config.toml
n_layer = 9
d_model = 128
n_head = 8
n_kv_head = 4
head_dim = 32
d_mlp = 320
vocab_size = 9090
activation = "swiglu"
norm = "rmsnorm"
norm_place = "pre"
norm_eps = 1e-05
positions = "rope"
rope_base = 100000.0
rope_fraction = 1.0
qk_norm = true
attn_scale = 0.177
bias = "none"
tie_embeddings = false
parallel_block = false
init = "normal"
init_std_qkv = 0.0442
init_std_o = 0.0442
init_std_up = 0.0442
init_std_down = 0.0442
optimizer = "adamw"
lr = 0.0026
beta1 = 0.95
beta2 = 0.99
weight_decay = 0.17
lr_head = 0.00972
warmup_steps = 323
schedule = "wsd"
decay_fraction = 1.0
decay_shape = "linear"
final_lr_fraction = 0.05
batch_tokens = [16384, 32768, 49152]
seq_len = 512
doc_mask = true
train_tokens = 138000000
steps = 4261
dataset = "wikipedia_en"
Each number is 50 + 15 x the weight over the matrix's rms, rounded and kept within 0 to 99. Layers, rows and columns count from 0.

# gate: layer 4 MLP gate, 320x128, rms 0.0697, rows 16-33, columns 0-127
# up: layer 4 MLP up, 320x128, rms 0.0667, rows 16-33, columns 0-127
# down: layer 4 MLP down (transposed), 320x128, rms 0.0656, rows 16-33, columns 0-127
gate16:47 71 73 50 93 52 34 51 31 63 79 53 49 51 76 39 60 19 75 61 41 61 56 22 42 57 58 66 39 69 55 33 61 33 69 49 61 44 57 55 49 54 77 61 46 53 43 50 57 73 42 52 52 72 66 40 48 63 65 49 35 28 70 42 42 57 36 24 52 60 49 23 63 61 30 27 55 51 62 55 46 57 52 64 81 22 41 35 40 46 46 54 55 70 54 67 61 37 43 33 44 52 44 38 40 74 80 57 56 49 58 39 58 76 35 43 61 57 10 51 63 38 61 66 61 38 64 67
up16:41 64 36 56 66 09 58 43 70 60 53 48 55 66 42 48 60 58 37 33 50 32 51 15 55 33 42 21 36 21 46 63 57 58 22 35 48 73 64 69 70 35 41 44 50 70 29 22 73 67 46 44 55 66 39 44 81 52 37 69 34 34 43 36 52 59 57 36 43 51 67 58 53 48 55 61 32 67 41 30 43 77 66 49 75 60 61 54 27 58 56 36 67 49 39 51 36 41 58 42 77 72 39 48 17 59 45 47 66 48 60 59 48 30 48 40 48 36 24 46 52 48 74 43 38 42 49 22
down16:71 41 50 46 62 81 32 35 57 44 38 46 61 44 49 42 34 50 38 20 53 51 51 56 60 63 43 55 53 34 40 52 58 47 51 54 55 38 30 65 13 41 26 50 59 55 54 50 29 35 28 43 41 40 56 54 42 20 51 43 75 34 64 46 24 67 46 56 63 49 44 49 47 30 60 94 44 39 45 60 58 52 54 49 33 53 76 56 37 47 56 58 26 66 38 39 54 80 56 41 40 24 47 43 32 31 55 56 25 57 35 23 72 60 68 41 43 69 91 60 29 47 39 49 32 83 39 51
gate17:51 73 59 60 77 45 43 28 62 56 58 56 74 27 73 66 34 55 58 51 47 35 64 45 40 40 51 57 49 71 50 87 46 70 32 15 20 47 63 67 60 63 69 52 54 51 67 30 43 27 38 72 91 36 68 26 37 70 69 46 92 59 31 45 58 83 39 61 86 64 63 60 37 62 50 38 36 48 43 39 78 54 48 15 45 37 81 55 63 40 64 37 79 60 52 43 66 52 34 36 59 56 30 31 65 61 73 30 60 53 45 48 28 35 58 33 37 53 36 26 26 43 68 38 79 65 49 48
up17:42 53 47 66 54 55 56 50 47 49 58 83 38 46 40 29 59 42 56 34 63 63 48 61 90 82 46 31 58 51 45 42 81 43 62 38 52 65 52 35 43 53 74 50 51 52 25 52 77 38 70 75 37 53 43 53 65 75 29 63 53 72 49 39 33 23 36 32 48 31 59 36 56 55 48 54 54 58 68 62 40 47 46 74 53 59 36 51 53 64 57 82 82 23 32 54 41 60 37 47 41 45 71 23 43 44 43 46 39 52 18 32 25 32 18 45 56 61 65 28 86 60 41 80 31 68 55 47
down17:64 59 56 53 68 46 58 59 78 75 55 51 57 49 67 52 63 61 54 39 22 30 18 82 48 59 69 51 35 52 33 52 11 38 35 38 21 40 60 55 62 60 67 42 70 60 47 62 72 32 55 60 86 60 54 70 38 49 36 32 47 60 59 55 37 45 76 54 63 53 45 56 69 40 31 51 37 17 56 76 33 63 38 39 14 44 50 74 82 28 74 34 61 54 57 69 28 18 59 68 39 37 61 38 36 41 57 54 37 50 78 59 63 27 56 61 48 51 46 52 67 39 57 36 59 48 48 47
gate18:42 65 44 47 40 61 35 53 43 49 51 80 49 27 62 58 75 58 49 41 43 58 54 60 44 72 78 27 69 23 54 54 43 69 55 51 38 31 56 15 29 46 49 59 50 75 40 40 55 51 12 35 54 38 23 56 66 52 71 61 66 44 47 38 43 39 64 53 45 44 50 59 42 39 60 29 46 64 44 37 69 43 55 48 40 17 42 45 64 30 50 39 47 47 43 40 34 58 23 36 60 94 41 61 63 56 48 51 52 56 62 47 44 49 38 34 55 46 36 47 44 59 64 32 53 83 39 50
up18:30 41 72 37 56 35 43 24 55 58 55 44 46 18 72 41 59 53 41 45 39 55 32 43 52 58 56 61 41 67 59 60 49 42 51 52 34 43 46 31 65 59 63 72 51 47 71 52 37 43 62 25 51 13 53 44 47 79 63 33 53 47 43 74 47 69 46 49 99 37 59 60 41 57 85 66 51 58 42 49 46 48 67 31 50 36 60 45 49 36 60 39 56 54 32 48 54 52 43 59 52 32 28 59 66 66 44 49 58 47 25 70 44 64 50 42 52 53 47 54 32 55 43 54 71 43 43 65
down18:48 71 30 48 56 38 44 55 14 34 41 56 45 51 64 39 35 49 70 36 55 37 45 65 59 66 61 30 59 25 57 51 62 43 67 47 74 08 51 42 46 36 30 75 53 43 32 39 38 52 51 64 73 72 33 52 65 15 50 66 69 69 41 39 55 51 34 63 21 38 52 53 45 41 50 43 67 61 46 60 71 44 54 61 31 38 34 45 51 50 41 35 33 47 49 35 66 43 42 22 36 59 51 50 31 24 41 39 42 57 59 50 50 60 54 54 34 65 50 47 49 43 48 58 23 59 31 56
gate19:38 43 67 67 46 41 56 71 34 50 68 53 51 37 32 44 47 09 53 71 22 51 41 50 46 49 66 43 75 69 57 34 43 42 60 32 44 22 40 29 23 61 76 27 52 42 67 62 36 60 44 51 56 47 65 48 28 59 56 69 69 59 63 58 66 65 47 33 53 51 28 37 36 78 42 55 75 71 50 28 80 53 62 66 60 43 31 16 62 45 43 26 29 50 62 62 68 50 68 42 58 65 41 55 61 36 76 43 56 71 41 61 52 47 38 59 39 54 19 49 45 70 48 37 69 62 86 38
up19:35 53 36 59 72 54 24 45 35 48 55 85 77 35 53 51 56 46 78 41 49 27 41 52 38 37 65 42 48 52 53 52 30 56 38 60 73 44 38 84 49 55 37 42 56 60 54 64 72 56 22 29 60 48 55 57 40 49 57 77 76 44 47 54 56 34 40 52 40 39 45 39 56 55 59 54 67 60 71 42 52 41 65 36 49 32 79 65 29 50 51 33 29 61 38 50 80 45 59 37 53 75 59 57 52 57 58 73 39 65 15 62 55 64 37 39 39 38 32 77 32 51 63 57 32 39 42 61
down19:48 40 59 61 44 44 68 62 41 45 73 25 47 60 35 57 53 63 46 72 76 34 45 36 48 53 53 60 46 45 27 49 72 30 54 45 29 60 44 39 67 37 78 57 24 58 65 40 84 58 44 38 62 52 27 27 75 56 13 54 57 55 29 63 46 35 27 80 46 54 52 73 70 55 66 55 51 12 48 34 32 57 37 36 61 74 37 39 70 40 78 46 50 51 33 63 37 37 46 30 36 49 58 62 65 56 56 74 54 46 49 31 60 55 31 54 64 35 56 71 40 47 44 62 46 50 50 30
gate20:36 50 71 53 47 36 50 40 92 37 51 57 45 55 56 37 40 41 69 39 59 72 28 40 44 44 68 40 23 71 40 49 58 61 34 33 50 67 48 39 50 40 48 49 44 42 37 40 15 36 73 33 41 43 42 57 53 35 53 38 56 64 51 41 59 56 43 30 84 47 41 62 49 58 59 41 58 42 43 51 48 61 67 58 52 53 58 47 65 71 43 29 62 59 53 58 80 43 42 26 64 38 77 56 45 66 47 43 72 70 58 49 35 46 49 69 40 54 49 56 32 44 54 48 75 28 68 37
up20:53 50 58 41 57 42 57 32 54 38 36 50 42 67 26 51 48 44 78 44 54 29 58 32 59 63 68 75 60 61 41 37 30 47 36 36 39 53 64 29 44 67 56 25 38 52 62 40 54 46 80 47 56 66 36 71 42 36 23 27 58 57 62 41 36 36 29 67 36 54 62 58 70 46 53 28 50 43 53 65 57 66 56 55 48 50 62 50 89 42 36 47 45 25 55 56 40 55 54 65 25 49 81 51 59 73 74 50 19 23 52 35 51 35 57 50 70 46 47 50 35 25 46 71 58 53 46 37
down20:51 52 57 48 47 36 59 61 54 47 53 52 30 42 35 38 46 70 81 57 60 36 74 61 58 78 36 77 64 49 50 34 28 17 52 68 76 43 46 57 55 50 46 47 31 55 73 48 55 66 53 57 56 62 40 52 32 46 24 44 50 40 55 63 35 53 57 83 22 74 49 52 64 62 57 59 55 39 45 76 43 61 49 49 33 45 62 29 44 42 36 19 38 32 70 56 44 64 49 83 19 65 46 31 51 48 59 48 27 27 48 33 54 48 68 47 44 41 53 29 57 57 35 76 47 82 39 34
gate21:50 50 50 50 43 50 35 68 32 45 63 65 54 38 34 71 67 61 36 19 82 78 67 27 53 75 66 40 70 56 52 46 38 69 41 71 63 26 59 47 56 38 31 59 40 58 65 71 50 66 46 71 49 53 52 61 68 67 47 44 35 60 31 59 99 32 66 34 37 48 42 37 33 56 38 33 82 33 55 25 40 63 41 52 44 58 52 27 64 38 60 61 34 38 28 27 54 53 71 65 59 60 35 46 59 20 30 48 54 67 50 71 66 72 45 53 37 46 22 51 59 48 25 35 46 45 62 31
up21:60 62 45 67 29 48 43 73 54 35 58 43 37 57 41 71 46 66 65 70 40 43 60 42 68 49 70 07 59 38 53 54 50 50 41 59 67 41 47 28 50 41 32 52 30 60 42 43 21 51 30 47 52 55 24 30 51 25 25 76 42 24 33 71 39 39 52 66 37 64 30 45 68 19 54 54 59 58 49 32 65 34 44 54 62 44 40 51 69 67 57 50 32 33 68 53 55 36 65 75 50 54 42 58 32 61 56 33 31 59 68 53 51 53 35 33 43 75 49 66 53 63 67 41 69 34 76 45
down21:31 36 74 54 74 66 53 45 89 36 63 53 47 65 70 61 70 46 00 38 18 88 43 48 42 63 32 99 46 35 34 39 41 63 48 64 66 51 49 69 46 67 65 36 63 36 48 71 65 50 74 51 57 47 48 77 77 75 65 21 49 53 53 46 37 36 75 67 55 49 57 35 48 61 47 40 38 40 48 60 45 49 38 46 52 66 43 58 44 57 30 35 60 59 43 56 46 55 27 37 36 30 50 45 35 58 62 49 52 31 47 46 46 68 46 57 59 50 41 36 56 21 50 70 51 56 33 45
gate22:28 50 68 59 74 31 50 65 58 49 60 61 53 23 82 53 75 63 52 27 63 46 32 53 26 50 39 61 29 42 28 49 40 67 50 39 43 57 71 40 60 74 67 34 33 27 48 50 77 26 43 40 47 35 67 61 64 57 68 53 47 35 51 37 50 60 19 25 52 48 29 77 56 69 28 47 45 57 43 29 82 36 30 41 45 36 52 46 55 34 52 22 54 76 60 61 52 39 44 35 18 69 32 34 34 57 67 28 56 58 53 32 46 62 67 31 67 56 27 58 70 36 56 40 88 71 45 48
up22:69 30 62 62 65 58 31 48 37 23 34 34 52 38 30 51 34 30 34 62 44 59 91 57 36 56 61 58 58 60 31 43 39 43 72 58 65 35 50 38 62 47 40 73 51 47 68 79 32 39 49 32 69 44 22 29 43 59 43 88 71 44 41 64 57 57 45 49 56 46 68 33 58 52 72 95 47 33 40 29 49 52 80 38 27 45 53 71 89 41 61 41 56 49 18 49 77 36 48 32 31 47 37 61 36 65 71 43 59 49 75 41 64 75 80 13 40 54 47 56 63 28 31 67 54 65 44 70
down22:66 46 70 56 45 48 56 56 68 33 61 23 58 19 27 28 36 48 75 33 57 55 67 34 67 56 68 28 54 48 61 57 69 48 69 55 55 53 18 30 58 48 62 73 40 38 60 51 49 41 52 49 55 48 21 18 82 73 22 59 56 53 26 64 57 75 61 62 47 39 46 43 58 62 52 78 82 80 23 40 38 49 73 60 66 42 62 43 85 47 76 53 46 29 54 39 89 55 69 52 47 55 55 38 48 62 88 44 52 38 56 46 21 90 54 57 69 46 51 53 29 79 55 72 12 60 64 58
gate23:36 25 64 45 59 56 32 28 40 42 36 51 53 47 57 51 42 67 59 57 59 64 43 36 54 40 24 39 36 59 51 57 68 52 48 39 26 50 64 45 50 76 71 41 73 45 56 44 49 48 61 69 39 51 72 34 33 61 67 79 85 62 58 47 14 68 39 35 65 49 38 77 58 57 57 48 28 46 42 15 24 41 44 28 54 43 54 68 27 64 69 47 76 59 36 32 69 34 37 42 59 32 48 49 47 32 35 49 78 59 46 60 36 67 50 52 51 66 60 58 29 37 46 32 77 43 15 36
up23:40 46 58 57 48 41 56 39 51 53 69 33 42 39 59 18 51 87 50 48 52 56 50 49 81 28 51 50 53 52 48 54 64 47 75 40 32 37 68 24 92 53 56 43 64 67 46 47 73 55 54 59 51 45 52 16 43 60 50 75 59 71 53 54 46 43 34 66 78 43 43 52 44 53 40 58 27 52 71 27 55 34 14 22 61 47 33 57 34 73 71 57 64 35 57 53 39 33 35 63 82 16 34 61 51 38 54 69 58 48 30 86 42 50 46 73 61 57 47 30 44 55 30 72 66 35 07 39
down23:45 45 67 59 46 38 52 44 75 46 65 50 36 57 47 20 27 57 59 52 33 39 57 55 87 25 41 56 48 26 55 45 56 45 49 38 52 52 64 36 73 24 58 50 45 54 64 58 59 33 58 26 52 56 28 44 92 40 37 73 16 62 44 36 63 58 66 32 38 79 60 46 24 27 55 27 42 64 67 58 73 27 65 62 53 49 46 59 56 57 44 62 15 22 50 44 34 49 68 58 59 52 30 51 31 36 60 56 46 23 46 49 77 54 75 58 56 31 49 48 75 39 72 65 31 56 69 45
gate24:46 63 82 42 50 58 53 61 67 67 37 35 47 32 18 54 53 64 68 49 36 51 63 29 15 38 58 72 38 59 68 44 36 62 39 59 71 57 43 60 68 48 57 64 55 10 36 50 41 45 37 62 69 63 90 56 49 45 40 13 17 24 45 39 40 77 45 54 63 51 48 32 71 78 63 44 66 37 13 60 49 57 72 40 21 38 57 30 40 57 62 54 40 84 42 15 54 45 72 58 32 49 36 62 72 44 64 54 74 40 24 83 56 55 39 72 25 19 68 55 62 28 69 60 44 19 39 38
up24:65 43 66 50 51 87 49 54 42 67 58 77 37 66 67 44 41 82 60 63 60 59 76 28 51 73 40 62 37 62 86 59 51 58 47 53 52 41 57 44 71 60 56 56 95 22 66 60 39 72 65 52 57 41 48 60 54 54 52 37 35 47 59 48 28 37 61 40 42 70 45 36 39 64 49 55 60 67 33 45 34 59 40 59 52 34 64 34 56 26 23 42 35 70 24 27 39 76 28 52 69 57 78 57 53 57 43 47 43 34 66 60 44 53 43 74 18 42 41 42 36 89 46 47 53 55 25 27
down24:82 80 32 54 42 37 49 50 54 43 39 50 50 26 65 69 50 33 50 63 55 41 55 43 48 00 80 27 27 50 63 44 45 42 75 51 65 54 65 56 63 26 62 60 53 60 64 53 41 60 41 54 44 65 36 41 42 42 61 43 09 72 40 41 81 73 42 61 42 53 23 38 50 43 38 39 67 75 37 50 62 61 58 53 22 49 46 19 46 66 72 57 22 62 31 58 60 31 66 41 44 81 30 80 48 43 69 48 53 67 53 43 33 56 50 60 50 61 29 57 58 33 69 36 48 64 51 21
gate25:64 26 30 29 42 53 65 30 40 36 61 53 50 52 54 60 46 53 41 53 46 34 26 52 21 41 43 37 83 52 49 48 42 31 18 40 52 34 70 45 52 41 65 38 60 56 50 75 40 26 41 41 57 49 48 25 43 59 47 59 22 60 42 25 39 74 38 60 38 47 37 37 50 45 49 43 40 62 51 62 72 27 60 62 52 63 61 56 57 64 56 51 56 74 33 39 42 63 75 50 45 67 45 54 49 58 17 41 66 37 63 87 64 58 50 39 68 37 33 65 49 44 53 26 72 49 67 41
up25:24 53 39 70 40 74 68 70 75 40 53 40 48 18 54 48 73 70 50 39 38 45 84 62 59 48 61 45 46 38 33 79 42 31 25 44 47 70 65 36 72 17 48 60 28 50 40 33 60 50 46 61 55 56 50 48 40 61 49 56 60 64 37 56 47 50 46 57 71 14 26 58 46 37 52 44 54 48 77 35 54 45 45 51 52 66 49 84 33 46 38 28 26 43 54 29 48 42 62 54 60 59 67 40 41 41 50 61 52 48 68 59 72 61 41 40 45 79 53 81 36 53 45 40 39 76 44 69
down25:53 61 51 48 36 50 67 69 30 74 59 33 56 76 66 51 59 34 51 58 50 57 35 39 65 66 18 56 65 44 32 42 51 39 50 75 46 20 49 52 50 54 60 44 69 19 37 75 71 52 73 53 36 67 55 73 52 51 44 44 17 22 76 60 45 67 78 42 19 56 43 50 54 69 35 60 19 76 24 49 53 57 50 53 53 60 34 13 36 38 61 50 40 54 57 64 35 37 36 45 40 33 39 39 30 32 66 27 54 53 44 54 61 41 40 37 43 38 45 66 47 68 35 53 51 63 58 37
gate26:54 65 83 32 63 53 82 38 69 55 44 77 58 39 67 31 44 65 54 39 29 64 65 54 55 47 48 47 30 87 66 49 63 47 57 05 41 24 45 66 28 92 51 49 47 51 57 50 50 37 60 71 34 59 62 77 34 64 43 38 47 66 50 81 47 66 63 54 34 52 54 52 30 56 73 55 51 46 47 64 57 71 39 71 57 32 62 52 50 55 53 48 54 62 73 49 28 30 65 33 47 33 72 28 61 71 71 60 38 56 48 62 64 41 58 40 22 34 52 24 67 49 54 59 70 64 07 39
up26:51 53 63 53 24 06 51 53 37 61 39 27 38 28 65 50 68 30 50 70 69 40 38 48 51 22 89 61 18 27 57 59 58 71 49 50 30 49 35 46 51 56 47 16 58 40 52 59 29 54 99 26 41 59 46 35 43 45 41 57 57 48 33 24 63 46 74 49 44 73 58 25 65 55 50 91 67 47 67 54 33 33 51 47 64 50 31 38 41 37 63 43 71 22 61 53 63 17 49 76 42 56 59 37 37 36 84 47 37 42 44 53 50 52 67 43 51 57 43 64 50 69 21 33 36 53 22 54
down26:52 59 56 64 63 58 59 48 49 75 81 77 51 70 52 50 12 64 46 69 58 63 56 52 91 19 52 72 15 40 65 35 47 46 25 46 33 21 67 48 33 45 43 30 73 34 51 62 51 54 52 31 57 60 76 57 78 40 32 52 83 44 28 57 30 54 56 36 54 58 39 52 31 61 52 83 47 43 45 19 31 38 45 40 58 59 43 42 53 80 37 42 58 40 74 53 44 74 58 57 62 40 55 75 17 67 76 46 41 57 56 37 65 50 51 30 25 27 43 81 77 70 10 47 51 40 47 50
gate27:85 49 63 67 46 69 53 42 47 77 35 51 48 53 43 42 63 54 57 61 48 79 46 32 62 65 53 40 76 50 88 27 63 55 54 50 36 61 40 52 35 42 65 67 42 18 97 55 76 48 43 45 71 52 52 83 42 73 43 60 30 66 70 42 82 47 25 23 65 58 39 62 31 55 36 38 28 51 45 45 46 40 61 73 50 46 49 34 49 57 61 50 55 56 44 49 59 29 36 52 65 45 36 35 63 14 25 33 60 56 41 37 58 70 27 43 47 60 48 24 45 68 58 58 12 59 74 35
up27:49 51 51 30 81 65 34 63 49 67 38 51 52 50 66 75 45 44 45 70 45 54 55 41 43 41 56 77 31 41 58 46 50 60 26 98 31 49 85 63 50 47 67 66 56 20 57 25 51 63 34 73 49 45 60 36 35 56 68 53 43 52 44 48 28 66 42 37 41 60 60 63 23 35 75 28 54 40 33 56 29 56 50 44 47 90 91 37 47 11 77 40 48 68 31 64 53 77 80 28 58 54 56 53 78 60 62 21 42 32 58 76 51 59 64 43 42 55 41 47 39 33 31 36 65 58 53 44
down27:79 46 69 38 80 50 55 62 41 67 32 35 71 69 46 43 47 99 88 69 38 36 51 54 24 53 75 77 40 69 49 34 16 39 39 44 23 57 71 28 52 41 52 23 49 46 55 12 34 63 53 48 42 45 48 72 25 68 43 44 52 63 62 71 41 39 39 53 49 55 47 44 63 28 38 52 64 66 43 68 23 69 31 50 47 54 43 57 60 42 53 93 35 52 65 38 58 39 43 41 38 48 58 28 73 16 35 53 44 26 38 46 25 51 38 62 60 40 36 65 35 54 34 40 53 22 48 74
gate28:54 59 53 39 53 30 47 58 60 57 22 42 39 54 42 61 46 54 53 49 47 43 46 35 46 57 58 37 53 47 43 61 81 71 51 37 60 59 26 55 29 42 53 58 46 52 36 40 44 53 61 28 75 74 58 52 54 34 67 44 61 45 47 57 68 66 56 45 33 38 50 35 46 52 65 31 71 51 21 45 22 50 65 31 55 51 43 54 50 37 49 33 28 54 82 46 40 46 39 54 72 48 77 77 67 44 24 47 47 54 63 60 64 45 35 79 25 38 67 56 62 72 49 35 59 28 53 39
up28:41 54 14 53 52 33 46 56 58 45 34 48 56 59 30 39 46 39 53 49 63 46 58 54 61 50 42 59 41 34 71 40 63 65 64 30 70 54 40 33 36 49 57 54 71 68 31 51 76 47 68 33 78 59 46 48 68 21 39 84 67 49 57 47 70 51 53 70 30 52 47 38 51 65 44 40 41 56 39 58 25 32 50 51 71 70 46 57 45 18 35 28 54 30 53 41 39 66 44 52 74 56 37 76 41 34 76 39 52 55 67 43 73 53 30 56 45 38 55 59 52 63 53 69 64 47 54 54
down28:59 44 39 64 56 76 42 40 57 49 66 48 77 47 40 58 61 50 68 35 62 67 56 43 57 45 36 57 65 55 76 36 36 39 38 54 47 42 83 53 56 42 50 54 45 38 25 64 60 55 61 52 59 35 36 53 66 61 47 73 66 27 39 52 44 47 66 54 55 33 44 44 58 59 26 23 35 63 67 60 55 48 37 75 48 53 31 44 71 50 41 33 78 38 11 81 62 61 77 47 55 70 43 49 54 55 65 45 70 50 27 49 67 46 44 29 40 66 58 33 50 22 55 89 41 57 49 74
gate29:37 50 23 70 51 57 30 44 53 38 16 37 57 21 52 49 56 66 58 79 45 30 26 49 27 53 19 14 06 41 42 62 40 83 23 51 22 44 36 22 38 51 38 84 60 36 57 31 57 47 55 64 41 21 55 51 39 37 50 69 52 43 41 66 27 44 14 46 71 19 56 59 46 34 50 33 69 37 59 60 59 48 51 37 05 39 41 61 27 25 49 48 61 40 43 40 55 20 62 53 43 49 75 55 55 38 27 42 37 65 44 71 70 80 42 35 50 59 49 39 37 68 38 47 69 69 20 40
up29:37 56 69 48 45 58 37 57 61 45 47 51 56 04 49 46 49 41 47 28 35 35 46 63 46 26 28 46 36 54 25 68 46 58 58 41 72 29 70 37 53 40 51 42 54 68 43 36 27 57 26 39 22 54 81 38 57 53 75 34 51 42 33 84 33 66 55 59 67 46 74 31 56 48 43 71 42 56 55 23 63 74 29 24 33 45 40 52 68 62 33 59 40 60 63 48 47 49 41 82 64 46 47 69 50 96 37 65 37 53 34 59 69 37 51 38 55 20 33 57 55 63 52 35 32 42 43 66
down29:63 44 62 48 75 39 52 58 50 50 70 63 43 64 51 62 46 65 33 27 39 29 53 45 88 44 29 66 45 44 45 42 60 30 45 89 55 27 54 44 75 42 68 49 82 49 52 43 81 44 64 55 85 76 29 40 81 59 56 71 45 36 50 40 57 59 45 30 51 62 39 60 28 48 39 38 59 66 39 72 63 59 66 47 45 50 47 59 55 34 79 20 67 30 58 57 61 57 73 38 62 56 37 61 27 24 64 73 53 02 65 55 67 93 51 59 55 48 66 57 77 52 54 29 59 50 34 37
gate30:66 42 38 58 38 52 60 50 54 63 34 74 71 12 77 56 50 55 50 55 29 41 38 50 28 50 30 65 61 70 59 72 37 47 57 76 51 16 60 50 48 53 26 55 87 33 71 41 42 42 19 91 64 59 77 45 45 60 46 44 62 35 41 43 61 38 44 43 61 68 52 49 44 48 63 49 52 59 59 27 57 57 31 41 32 69 89 31 67 46 49 49 58 48 54 36 34 49 41 42 39 70 44 47 22 49 66 39 39 57 27 45 51 30 70 28 43 23 44 50 57 25 39 39 38 56 71 60
up30:70 00 20 37 38 57 44 70 64 89 80 55 62 44 53 57 59 40 22 99 41 46 61 46 44 46 56 43 59 67 46 30 52 59 65 49 35 36 30 63 65 42 54 69 48 45 61 34 34 38 45 61 40 45 38 41 56 60 41 70 55 17 41 67 46 75 68 49 51 75 78 31 30 48 56 78 64 35 59 46 46 37 35 72 66 71 50 49 58 51 62 35 25 57 31 49 53 55 92 44 54 52 19 50 66 57 37 55 28 62 58 35 57 65 52 49 55 51 56 55 39 35 48 41 59 59 56 64
down30:09 68 63 47 51 61 55 55 78 64 29 35 24 49 25 46 46 52 78 65 63 53 51 69 34 46 38 61 18 34 45 37 51 30 50 51 57 41 59 57 51 94 67 73 42 26 28 47 63 49 53 32 59 54 57 69 62 77 63 85 49 40 24 39 56 51 47 44 33 34 49 43 46 59 45 38 27 72 31 70 56 47 59 55 50 47 51 62 43 56 58 41 52 49 33 48 60 59 59 49 67 72 66 84 78 17 47 40 63 43 40 46 56 65 53 64 70 61 37 53 36 62 40 60 45 72 65 50
gate31:40 57 69 39 68 39 30 57 43 80 60 63 31 45 70 52 57 39 77 59 27 37 53 34 47 63 76 48 74 50 29 64 48 52 50 62 72 62 71 36 47 26 46 55 59 38 72 51 44 56 27 42 72 39 62 51 67 42 27 43 25 14 16 18 69 76 55 55 64 50 37 54 17 57 32 69 69 44 45 29 30 42 57 68 60 39 31 56 48 41 65 65 34 67 49 62 69 41 48 18 30 50 37 52 68 44 65 30 62 48 53 68 57 56 74 58 30 65 36 62 43 47 42 38 67 77 63 38
up31:59 42 49 59 52 47 67 40 61 39 46 25 42 63 45 61 37 81 40 65 22 49 88 44 72 22 48 92 50 68 68 40 36 57 36 42 59 47 55 62 27 29 70 22 55 37 69 53 42 50 68 59 32 82 60 29 26 37 53 36 68 44 74 46 39 50 61 42 50 54 55 43 44 75 52 63 53 45 49 34 70 59 77 47 51 49 72 42 41 42 33 49 53 82 47 62 39 38 86 48 67 43 64 40 49 51 73 64 28 43 43 29 60 39 54 74 54 43 37 49 54 42 61 58 62 09 37 40
down31:53 62 48 51 20 52 37 24 46 57 32 47 47 58 73 36 33 77 25 54 54 53 50 69 67 79 39 50 46 61 46 65 59 47 33 55 60 65 49 68 46 13 65 57 65 46 65 27 30 69 26 37 60 52 75 39 51 53 40 40 53 44 74 79 26 56 41 43 66 37 54 31 36 61 79 55 67 70 28 20 59 49 61 69 75 65 64 50 31 21 53 72 41 39 59 30 74 47 49 37 48 53 61 44 31 50 80 45 23 47 73 55 32 75 46 41 64 55 40 63 27 61 32 32 56 20 25 73
gate32:47 49 37 45 29 56 49 31 31 47 73 69 35 79 64 58 52 47 66 54 06 39 41 53 37 76 46 72 67 54 52 65 43 78 40 66 52 37 30 57 29 43 76 52 40 47 50 45 50 55 56 23 23 67 46 63 16 84 34 48 54 39 42 76 34 55 37 24 20 71 41 54 51 64 61 44 69 71 13 54 41 60 65 62 35 75 61 74 53 50 36 20 56 68 54 47 54 57 78 42 70 63 66 66 25 62 50 43 43 50 62 74 70 36 57 59 34 53 40 53 35 43 56 46 69 55 56 58
up32:29 49 70 52 22 71 41 55 57 44 39 59 45 37 46 60 40 92 81 61 75 43 83 37 70 35 84 54 29 52 71 35 44 72 39 60 65 53 36 78 48 39 58 44 48 59 58 38 49 52 47 37 42 51 74 66 51 43 55 44 51 62 67 73 69 56 07 80 59 49 45 41 52 66 48 43 58 42 29 43 40 47 15 36 40 29 63 44 42 46 81 30 43 59 58 30 42 38 25 31 61 34 51 52 51 46 27 53 42 35 28 50 43 45 55 48 26 42 72 39 43 37 88 37 68 19 57 63
down32:41 36 57 65 18 77 75 78 71 55 71 64 66 48 34 57 38 75 66 78 35 25 37 61 27 45 84 32 74 59 30 67 69 60 41 56 57 30 34 45 42 58 31 31 35 49 70 32 44 49 50 65 23 56 38 52 32 81 39 64 42 32 65 63 63 44 33 59 38 43 49 54 74 56 28 63 35 37 30 46 46 61 40 60 38 57 44 25 35 53 56 39 44 54 56 49 58 44 71 78 71 66 57 33 62 46 17 51 41 27 82 50 51 29 48 46 46 52 42 63 70 51 59 31 59 66 67 33
gate33:36 34 58 73 24 27 68 25 40 36 28 61 66 74 37 58 58 60 71 78 46 50 74 51 52 49 65 76 60 46 38 44 59 55 58 72 79 46 52 86 62 41 74 45 30 72 45 61 45 72 52 32 48 32 40 52 40 42 65 71 39 38 70 79 52 46 38 32 55 65 68 78 30 50 42 63 62 80 54 43 33 79 30 62 15 42 39 19 22 43 59 47 41 30 66 37 62 53 40 62 70 53 59 60 51 58 35 55 45 72 75 55 43 44 76 69 58 52 55 47 37 65 62 62 63 42 40 51
up33:47 10 34 24 26 22 46 63 33 60 80 41 38 59 15 50 78 18 51 60 34 33 43 67 45 62 25 63 49 48 77 27 63 47 38 33 47 54 39 50 49 59 71 47 46 17 52 41 46 45 55 67 27 67 51 46 28 49 36 45 40 49 25 63 12 56 46 51 36 49 23 50 51 56 52 50 69 58 19 56 57 39 40 31 66 47 52 57 46 33 48 57 38 50 51 30 30 34 40 12 19 55 45 30 29 68 76 28 43 27 60 41 58 49 81 62 62 50 63 46 42 39 60 27 40 57 54 57
down33:21 27 40 70 30 27 49 45 59 38 61 28 52 48 42 41 61 79 47 74 53 40 69 65 54 89 55 61 61 69 31 68 21 37 32 65 59 44 88 82 36 46 59 70 47 47 48 46 37 81 43 29 50 64 67 81 40 48 60 49 33 28 72 44 50 37 40 60 47 60 41 81 48 83 51 52 57 42 57 30 57 40 47 45 35 31 54 21 55 62 60 75 32 62 40 42 51 46 67 43 79 36 68 60 48 24 43 60 00 53 52 32 50 41 57 52 55 35 51 48 67 68 53 54 81 51 47 60